config.toml
n_layer = 17
d_model = 256
n_head = 2
n_kv_head = 2
head_dim = 128
d_mlp = 1024
vocab_size = 569
activation = "squared_leaky_relu"
norm = "rmsnorm"
norm_place = "pre"
norm_eps = 1e-05
positions = "rope"
rope_base = 10500.0
rope_fraction = 0.5
qk_norm = true
attn_scale = 0.0884
bias = "none"
tie_embeddings = "early"
parallel_block = false
extras = ["an embedding shortcut", "capped logits"]
init = "normal"
init_std_qkv = 0.0412
init_std_o = 0.0
init_std_up = 0.0412
init_std_down = 0.0
optimizer = "adam_variant"
lr = 0.00181
lr_mult_up = 0.928
beta1 = 0.95
beta2 = 0.95
lr_head = 0.019
warmup_steps = 383
schedule = "cos"
final_lr_fraction = 0.0
batch_tokens = 131072
seq_len = 512
doc_mask = true
train_tokens = 779800000
steps = 5950
dataset = "wikipedia_en"
Each number is 500 + 50 x the weight over the matrix's rms, rounded and kept within 0 to 999. Layers, rows and columns count from 0. Numbers have three digits each.

# layer 9 MLP down, 256x1024, rms 0.0433, rows 109-255, columns 896-959
598549545405522441582405486390472447508445408437502580398490500442494462439517462449552492431427493547483482627447374551521609479541533542485488528522367529485522502477511497560529466509488530
450545521527509404500453464466378447505562452508503467473483491472476500533596505436443468541496496469518616599537484642419513442497456526534475514550553488606522428444531485495488539513390451
463590520479492504504548576580514516525516443492442606493473473561468430525515417450502434583480425506475399423473555402427579503477523542410442398541448311535564462522501554508559502590526503
500492531570449452443415460518528515514510576533430446474471472552535432543512558595502553520503488426415486447498495555457501445474420548529432507614447476515502565421583429466445528491452476
495480496558570439513472567500472451350561491392480610511550481469480510558470539441510533441478522574469561573402597493463462555507506449480449490409551466513409564528417476392525586584412501
490518503505531580594474510499528487530481513520459431559351451532510446553545557512558550496512426506566430475463433517525535522451412500467422505538538477432502514438549500460496495487467442
491477513539540533501510431578511508404534482468449523540481519490489476480570518425519505395405503540457504452409509535521560527460526435441532479374534497482502616533438492539533513487511534
533507469508420521552570517423466461506522472463531481522451488554506461427540566528433496507510503556409563558449453565504460503511517495447470516468508506482515430471572467495463515521445515
543414513486445411525513604408522492490540435505534491505479524466557426496537571463417461482448485482561479498524417480478533547519426452480526469561477551478538488492473548519514438524539465
532530498492525470458471399449474558571548562503521591566577448421397478521457453504494490501446541560479476530544520463512495581486452435481487555424458519525492524461522488403414435511522512
459521571494513518593497429519488565499463524597529556415516429471451496416474503530537489521572509490582551529483498516488532332441465463538533452530525577565495572522528522523511528586563487
454503543397462439462490435547508522571507502479541493431574526383431553474486463429461460551520538491476476452497624553430408584479516575507533432582625565494476531595587545495480526400497631
440501520640606519481546537543508520532550502591489493497493541525513555506562552598453568520495436535500499562536522479455474546542563556566471492494485519535566551466464507501496469497531513
512393494517475407576475440518418526517524533455580464538405476551525465355607468519570497525470453477601528548438512437482543514544529517483525589485427436472504521555428522477521482544409357
471527535485492404533506507494451514535489473401613540493534507485584497524493502433624502580448480490466552543621509433452527591559667640565499474487529506479462466527529522491511516535485488
466566505478475433448494514552589504459458461522594524514374457605519464491520443513506476539564516510620496478596536551482541476524474479430453535439532538496550420471544439518464520523509537
499524432531417497492459533496475400460489557468516458586549441513525476586471519569480531493487550580500462496528472524478514423479487394532491420507498472588499529435640451530501491493496494
470443522457462444439518451583494482539414580539537528508400451502559456474356529459452526504440356471501488506439498519417506526440522565511466492582408459563370475543578485457473544476563438
580499510525415532554521501431532473539518464472509509490546474465473537438586543451505506527565501564427502461423505537586490471468438490460500483446458497601522488489403505508411499477561534
496599540547540521522545516446466509488513475518497431460471517512522508472530435509422529428474432553475527504510521539500447458541542515421541552477469489499579550513448552471523501547387537
512485489484506461433500447522474450461434455525457548523481540464554443489477498504512546470442514476512528617441512519512533570551514531586533480467508460537509462477448484486518532530463510
543476521491515468548466565515531418507458522485519439506429581495476467416518478454517509580509489537439400449487468449508416464415488606393535557523476517447527504521495388460580509517412499
522565419516528424472459536539596513503441437500518573439508502540482421519414473435482458501505467471537477510462508506474577481540369555552505439403410478536479489547531531386472570493509461
591441477521483438479547508456557506479452519462452462576511617478522555449416558607425472413539491609549594472518537465505634442483542469495487479497486542522442508530494436429433555455448555
347442522558484552481436535495533488481567501529475540424481569534550490574467518573551509538595600419426462520372558562448571490488496461514485661389526522570477533499405555517516528409483498
459486536538605464488456407433442426548495517403442483425505474534489553458568420398413503454477528563431527469526540454480535549482477533461483575419472434531479468509539451448531531445522503
489510472526487527516517456602475456546549510473428503453528532520596472484426501474426431554417464486529515446592570539381432554490467581458451420540483464606554493513453440533539549419495425
447536520528524560480440506491536589431398505532525512602485511498397414492469471432517534484502571621485567502539551560474557515479470474521476440450509421499475480460523520444537582538455527
549516610529525482491532516507463519499426470441512482539630492435498548553526539464549497407455455536531461347598554497401408428436450427466448446501517536489557463531481442426501472464481456
514522471395533482530449442417502502592437544427456518498380593513502481564563482524476419442505525495486535533578527583494434451529469498502516559484555490487476512580545515558476391501506426
539506493436459449530525564625580535427480557490533468452542490522494475502499518499510464533534481560478540540543517504517456457531495530496536492500555516473456553527496433467496572440395436
497527595474497386495572564514556592482520579503548502531474507522457446511601531443499498487430481542481519534548520503409525541472427497533414505510497485498578548542556444471462584548510482
567606476392467533482418508475527529482520585480551535514486453428510543466551483452617451535538476488500636448532568524560477596456510454543525529462534510551519502494560469435478533466477500
465492428586478454520429530480485488542451389647568495515428450487483501468579550508409583487551458473469475496419521507501549493423538483472501451441489439459594511572428498442517479584456533
521553450495459500474526549397527593609547583512561495506407487432496425526528443498545428489546487513469533551576520625574438502384382541541545465546491532471530503553367494448463473442526466
499530505486466526450344532555449590602481556515468525549455504603427491549458485562447476421458587570606566600584472561421532496456352425552562601475530553426490649540516421438660539525470536
504572539486465506399440463506492475460502612467516434465496494577485496488508485611541450531595461515585508585445471501488569475561559524578511454495428517519471502373615457529525501492496537
507518455539557538467484524548528372530551449554486449465502489487538474455413538508506468450459499471489407492539451468490478523488598477452451511469422503555550517602483384485514494497485457
507479463495559451558496481520484438449452563475463521421476423504521532509511476504513543567508603523507510498485460490449525489488498551479510450518429496520539441529508574456501531477489466
501610458546535494462536447403584572491536535499568538544490559503538550402521522446495486528477575356508526501506525471577494619501534500432466479488516487450532530512510450582545483457431531
465463482401570563490517497493457534403503494527543458506471527507583526514473479525549458590534461576414502469473520505466552606537483533475564450503568515453542505441550550486444594511462457
522496559542489503453451452517505462452496553604476543516442472490477498556517500438471557512488526525438431532472512489568504576528539565472518513440439450514481562516533507517550528571574610
521556433504533536500504463446570478401457517543642609533487524567409608577592530447544567494463499494452480484555378525507470507525522531463462470621416473574571551515519511513532636513432566
436483587382518448487504555510540458477486484347495403588457561490497604525476512505475538445575547495496469483489424454444431526490506410563507500553568484506489475500463552449443500488498410
499544471564429484459486518575518525411423523594552502495495582547429503596407545499496429454505409385468476542528564488574594507472524576540437501541434572539435489440419446524501485458436507
555491476507480378502474472486544460500532428519556428549501540489532523638437492403492504533409483532469571471489445480463464540519437536478480519484545492477454489508579473593502544547523464
499423454596539538556511434355491506551567465521537432504473488528507524476424441442567477580498535533530508525516500552519434505482544486460514560563541435551448504513435511533416536506466468
564519470428495421449467531478542557422481492480524402510462549536505505490499510433496524424604466476531522570494528474497587490522500511530491441475498451477536474541471529508449570572447584
464491495480519478471451513506546500506560517518458393440465490484381523492543556443507481448502532491495518356503550452451619549489475544409499516597531432567546381520523444457530432495482432
586451495498448462543493534535610562521462476440494369438511556542529392491581526589441454517541499570452535492529496468451470492509510582462516535590496459448551501484490406535500500582497484
480515536531533490530443471547499462502486463649517521465479458485551552522523435491488471458533489494513537519451504577501492497605444490474591476485511476456459513567483481529558480444504540
486489558521553519514397591510494479452425494517433503440546448581479481537463460560416449484410531491598480486498482404470495617517527584528595543546495566470381468607436500526485532510439473
495486444529524482494532583522489477516585542478467533486454550596545523567410564482586451460472412440514516519537452441496515489499553465492456442474580462528497533496491444541506527580417461
459492598457487428476526513485369452541529396517573494520500378463452559464454531458510548477474441520507416450513379496525442482443527418496534468478602484538548433475429612488454506629432546
445523525488542568473496504520525532519611480555487460522567597562431562407441501459548573467476529483542410493563480407419514547495474486526597552659544579519490497582530504466575470484562547
531417481409488521554479533500489553524613442522575557462495539462503493573479414518551552567534535396467498544476495501526530506466566489588391542480519460437482514560479518535419464520484531
615536502408463480482488451496469543526541500564550522514495368492457619476491457576581472487486523521473499493558523433554498561472405458532446489501447608607462546524527460420572481488648488
503461549519577599593579521482532504478527485425483460548557459447523462612415557470550564455449505519445518521527526413485458488507518506470510512451540567459477548528583424470458455472490569
493440452509567515446514458448561482441502558575471502524481453457473525485503523527499462512492440529461522516527473478526525522473520463590498440468441496469497463506479421522474559483527474
509319557449464599510537484491534523539607534517473459450452528443471390524535471500479574471479500499468542551486434472508492443434468529574512498420454477435488447495554474491501588493465506
575468503361477461489544457435522510471491638620541540506455551415492415572475532452525498462421485377483526545555585567493540537441492486405487541421542504511512567449487424545498550475503449
572485424531457620516534464449436526460544476421419507527490542456536382403484513521550452567499454518481504444504487511504552434502423550469376516381481540438500502451579532520428452554451453
496444503534512463468469560448478606508479572505515434438500448484565413570494479466445469518578494448552564556463423413458579491497548473485452551538493527529474498570510469389498519510452460
577583470456529584546475481493493548535424518539430425501525540476544463521444484489404413473487459504422385526437461474440502481421451511602548474563520407488539537526580499517528497399446461
494487612438551537443516480537453520545565624487575456533462488450414561442494509525511540553472625446460620500444589441474473457389518614417562503361554507407481523459549598452431500461487463
524552589478610488461497495533502560452492486476467516529450475479544574427464544465505514473457570583481530562522553508500538608466453606457494467422499534501498523450521493479467489487482542
555487541609517482555515519501519539458444552576536503511585515650437426482548449546545483472481434536410520522452461509463463352494446531512545492454488461539530464462518437465509500500474393
446479488499443537470485504419536541508435451529545452555464597498533467464452445524474415594455510410396563483421566498497494553604428475514421485495494480532501443487538475516487465521555419
413517492521462469429535452506522481530466478396481546523426582549478458528520543594518470515535482532517428499439509532534555518512523490464516423418553460448551563512552400509517616576473550
449459495496555515456512591415429435555555464535462566588543471486480583477469531598469537457478497512480451436504457507539562506483500519492660431492514439459462402468525425432567558434446412
493506494416566523497500526533496440562457469496488496520538494532455481434471580533453420437488458499560452508508466444525512514515468512489503535510519547548592458523470558452550482449496533
430500423498462437565549521476602514524480516487492494495500429486502410442475529433547460562504562585569398448437498477548452555526474482514585523539574500453537387461519524484539491521502460
553444483472524483501459634498554475472540451367444519436572388491516561491559497550435533438442572445584543444510474446518486568466481432510431542483612519392569552487510564480425515476399479
601502494506460564467518599383449473504504576512478511586452517464485565517524484437540533596485490506458403555560407516488485514416538574428482429459452558487434488505358537489458478453563601
523521464509506499541396534462530406547551534570541538455475482396451606478473545559530474548507480544498532432541476558502599510454563465501478469543402463608526535550494469534515522481443574
526512519442536527526591481502411533578527477442428462572469477405496504427379544461412477550487413521464460517444545531498504491487435465480434564474563525413535511525523565471561547570558487
497438548566547579573496514548485485531432502436461532497468512556513414514558425399500481540465525522527574495524524396456545546486551502451543477536490486536508485476472539530550511475573453
448422463496492506455448516474415534407499506521484588450496620535467524424484469528507461530520542568428497496451446536525511545549505544573485485594452450398452428511538519543431573632557463
535401427562516463433537541486583395453508536562526447545500593529480505587540601396535518532525556441483597608450553457529476418464475538453472440533487487446514416626498484517525480513487496
473527538526485609516434371555435478426452555565417418558564522452515491601560480522488499530551535498501490560515565501569560376496555586516519582538419449506499471484476478482460436523474475
436391571360507546493477571504588559460500541452516483470482390413493496411504463485445601514374438552547400424477514542537573504538537536414436513441455470442482521462504387534616579522532454
521466488474541531570514427500432496551496456521558577518492419507554554384453537479515589397522461485432459518554461550474429516475467502561487418487508570498542483482532425527513511488449510
498430628550535477449492502484493490445475581436471452491443527552467470511501490547410461529582454499467494558457510576425486368542477461524482478492423482452551489508471481441467473490498494
456503493499535476552481532534521463480445526535530490432567578505532599469480496567537529447565472477543508483468496570466528450495532528507437543555564527529445525524530481447499480552557475
534529473453537518521529464477471474502504528493499468495537498518593536539508571543518466538512475498545491478524499388482530538516410428455495437525525470503437578559512488530476432402508495
476530490527434485494618458498406524563464507523542444498532463478538506534505442452504379496499494474475524525465491525399469500462493506449530576504500453464530511488552450568464504510495472
435431523445453574543465552473516506472506441456391504532472487505491473586514495525463437524515530553449527565559488475512542509522546549535498466478490509540519541507428443504538541465479368
541536519458457496449459365539506554450539593536477390518511448432554558500489547465664479480507464482492562535464477497401429567473529491425475582486563430468513631541501471534460410439386443
486502480466534519590484495513479540456493466457527488543502527563514569553515533489487491463470474460513465495505447493503449474534538513464525507494465517488530552497534552451474449456470508
521571521574536556579486599543462508517512536507420470482500550507531584418452475503545448487407552475471546451533596451511505503465562465464602517523500471516432581433461549527486527478339560
503430500549527565532480411438504482486485448479493595518479392450476402465498552543459470523546489442503517481473456515448436474452482455487487543480504515479465535542408454503468425491480450
506460428415510445436465482493530485516566472452500486419467488536504587542580485506486457543507394529500466497526529437485534537469485589518502446496389547536559522428476449440533497522503610
526455637504448548485357448507546478470562469499464529453524505486502491493464453408464578635523504479512552410490442492450573446408570500500526442562572424464607439452496444562479523523531471
544537540551515496499543530500423478495474507420381528495471482512560514492540443571391509469493595430462484596551453429520498535450486477542478617472566514450485537506455468368491531615444549
524509465482574521475555473475493530443506547491554488579466409562487442604477494524521529471490605540606467500554425498556477574551442471596544416525513492539559411536484539564578521509434551
539516500423488472511425487554591580473504483417539460506578503434493498525453542506461542347495503574456472487512556524475521565568483520528533506472561470432536467536469502587471574431459483
552576497555558504460487442475550455491549541504544476500485441499433439558546579504508521481537493491489445555575518540572450462516497537403489555455499484543576495414412442535478466441480599
403475419562559444474497424441494471510444443574548492500421575486488559474454514444527513527476489476463423486557555514504478445536521477488530460550523481524457472531480449401510478480484514
482532498576490539520439533508411550451607488478554485425521440538517508504469500512387408490479480502506471398462516522547439572509415500533455433461538592481437511507480556509481540563462550
503584402469575458537513517439495580484526563499518459434512526508475513541497473559465534468576549434573485437362516684529494502537439397454500564513442550461550549490464510576484449463581633
499458454419438434550572566490507566566529533504534544436468488505458480477444528464535488466430605428498501467485525523551663492567519472590438522429433507466563498547466463507514609474476493
519498494483501503488554443521517514441463443474478551614481535380464513564562541586589496527430484536493434490512546523468462466524422505427519443467440439541425565423437487404466442585604519
508399510477467478458531502523510508515533505459553555575546526561472461452532515517475527494482561545465464459506547442486460511518484488463508481527425629527497522388484548461491555521573497
419518497495396499481493463473545506574540580519567554564449458529481408456608465511585472495533517409492458439397549503539551512543563530473472496496445481435504495425458455496463492449412446
336458500572517414449578495459478514569595462465554565442415504475616487466475488514470628494524442405485446425473488528516477478551532534548545546494477512508520507436453542435388521389505515
525480434501399481461466373460526505488457560484409547497598451521548567533563515589576608445517505583485442487520526389453622482499576514477503539502440501550542526472516563451438443519531533
421538579504583483525499509524459439477492502462552516361478423547440514520504518556485669520587543596603508505526511382390560624525599513557453549390480455545616583489559448405507443554443449
487496569548449559492369570540497455479574521514531464553429528483491532454480423534519487489453481517510472447570512489541574461391524509425480435506513539454478524488494415523529463440426458
486550523518424561435509587479443486460529535381487474540539593547424460517423510449448545508462497495478453416445483458588441493477548433506564516504425517407471544519476498470456568501468530
547479457454550437491494453415534556522433465498504524577527426499579501473456476438396469543459452545446428496549556506515584574440474513513481414570447489495496513560513380504541521518479563
591514505642577527502513522508533488586557527462468389426460507583499583468443568459418532487477410398493502460542542466492509518460486559472666441556519455550561411471517534488584450479578543
468428411511549480486563505519501526629449569520540565472453489494505506522476465566512506456425530489441486546473498472453537459576492541573471495496468465462427454432486459527425545475516507
545470508521557462484520640457545505456491561532414586517406551530563572559559505555548483486447440498516434523530511435466422552508548468506442487486573542549425422493579567503546453521484509
519495505559507539498501484574570483504422558540574462432534539556505522545471563475446537525419483574483481507534539539506458511476494622512632481447401550480546595545525449533504459440489471
490524474506586543485549458476559466482449418481443454579490493424549525522414580438558506510469492458445473559554562531387434479536538503503412565489629486468398487464435514524523530491439563
506583441469489526487514477425483567507504577530483521541397524446537495577545574612455441530468368499500434481466472493493506549450486493501465553475436459469405510528529531432525525430519462
456450551484547526528487512497462484527487533543507531508473487434535562492445467435501441510493494605475574512526455554448445492461511589502500498368454437595509389451483412557513455522540455
427468463536576549558503509504444541599432477537485509549529469534487447532506475541533493480532496537516542489487602496511526516491539473517502428439519557486543472429497538462479546483501460
423541522519434484425522492494493575486496501501481472709540474429553501467530473561495605577508519431439456652462525479518472563510499516499425556512570509493497508509532453592510604493481537
395559453502487529536545533505497533492456498495477366533621594571475513490561497447500525588578385663433548539444431507565585579484493559559496568473466568580472446525522540508507579447412494
518565471427548428514506567511544478559458442480610560587517469467555406569491592566463477366460505495540437457488478505536417516513531552510570598392495512490478599533545494516536441477522464
468427517543540465529514483555514406494516463537495503488453468516442493416447506470492532572394478474491489540568461478509600471548550564484476538544486401557445447506419415487465381438532527
561421498454472536443549497499479396440463541490493574505517471514387535504538479401556494505520611412433456483519558564414450505408551422491486502572536435421526396440579443502539493570435499
576537472465534485536448481484510489451512518551502499461517442513489441399510411542452506442492437542416504596505493454553545504493518467416477648472476531509456495526393500512463582471485465
529499468507491408577517459533563430548401554496464460527404438497587420538427512484486471452435439521470524511523463446482532504585464497591503503579509543449509502471525466524561519517544578
474429577462421506427503457518559468536446552451504439547560548664503440523507484433543553512481529450514545500544550558549529498498632499398509527428560422414500467474485513430581487502485494
577484512583513538508505549520604432474591431450530447548394415590525439501513591526580451499461592607417549523537561532521468436524523526512535540503551546565513484532551470524473481480561472
477453492572546539473585556519452545440565472568482554509425574565511394526500456543389490490518520512493555452457430501520399590491406519509470550522392401571417546533509469598498598504581425
481489512459517529529484493476410497497399470501547587412555492538551523484521525541475481541490500506528440515476453520470446507513587540519514549522450546442461466411510583465493489537563503
500450535531473525599599496489493500496497458493532484406501556507514518413528515552446511513556564469498445433481528483581499437436481474418479439507531487486483548590568528557469555510479509
485472487528524488522479527466481501515461516522429446568519513523465507494521566455429556436501566511429438350505486541534474525491533511433478446463524512526435564445429488475532554493462552
431472543541585534392516429478515404466534442587519452445550563499494495434474521503438477465585530563501479593516446453443404490470488510480533473466596378598479453416577531545432510509545582
493468527432480389523490560440553467635513496513475424546560545474586515467502461569576438541600484455494475601500405519443468520524525504577502622520489513480468436505464465372437551575562560
487448587532486559522531486459513494464490497499539472400557542536441544464498360501454536474455416429538534514508449452511562514476513534489503514544590516554509543492389455435454418451548493
545479599495578502507512458551518467588548586560517491555486593460511481478499530477564458504533495488517496478489470513472570489509533601444456490522508549449412571503575480539535463427491424
505541458489433472490457487589586622514455551507611580495412581526509491458454468490470502481509599474486547486491489512541492463508476547460522464502477491529461508512514444447479577441517492
457472527478509568490470567505471422461453583539413501447481465539494504512492451346515591500521493543408482539535548469555527455506457566572481460484564474518534578440416399520426472590504481
494477404469465576459473548567563542523459522528471479529543498455484499545461434525497507487485492511499543499515578509483453492509479499514494500514480405503509512490536470519524472455495525
567542535598448497569487442561500507424488501459498565416443500457515473515556578579458540549483456484537450533485456550598483455561462528508534614431506467495477426516478486581638505476463423
457494591586462446507475413487498573474549479505515487529463555504510533466460486496473598472564530451490437533519375518512504380485420521590429504491522533464489543438540492541408466543591532
529464497539389494574413368470583464438533546462558538522405528456519440463489504524569554563515432556500543417481555520437453457528515516432527486475544453511420610452567475525375414410558555
449380581528492558607505455460560442600509487484612505390527500510399602465524461548528535539488526456602551471428459543540461433479516516503404531486556465474382420511486474553414524485491495
629426474417425496505460503521546363431494534474480557589571552511543488521394437395511522460497505498478448431466526517477509455436521477462508529483573562501487502540501535502366592512525529
457495491557608448442459481542426587516547541577443481405459519554516520457433433486523516484520541494497461500484486521423445444465478584583504480531429549514563454540494510544492486564412486
583460535498433446481575487425472470455459448492440495484557538525444448435500616579506493479468503531484436524518492518496533505514490520522453507467472450607591402372464511503455582544504507
480462611467398581440486407480544516558468602517490595500540432473506479509543404507583609503544497470360569475531468533535552447526500474482535382449456436408508476530491445458484389462488435
523473519511514571534473513507456508520451446499531548471478523474519539560545476450481441467399416475385443526502448489535553485488459499454495474527548434468525439477505522440430489516391466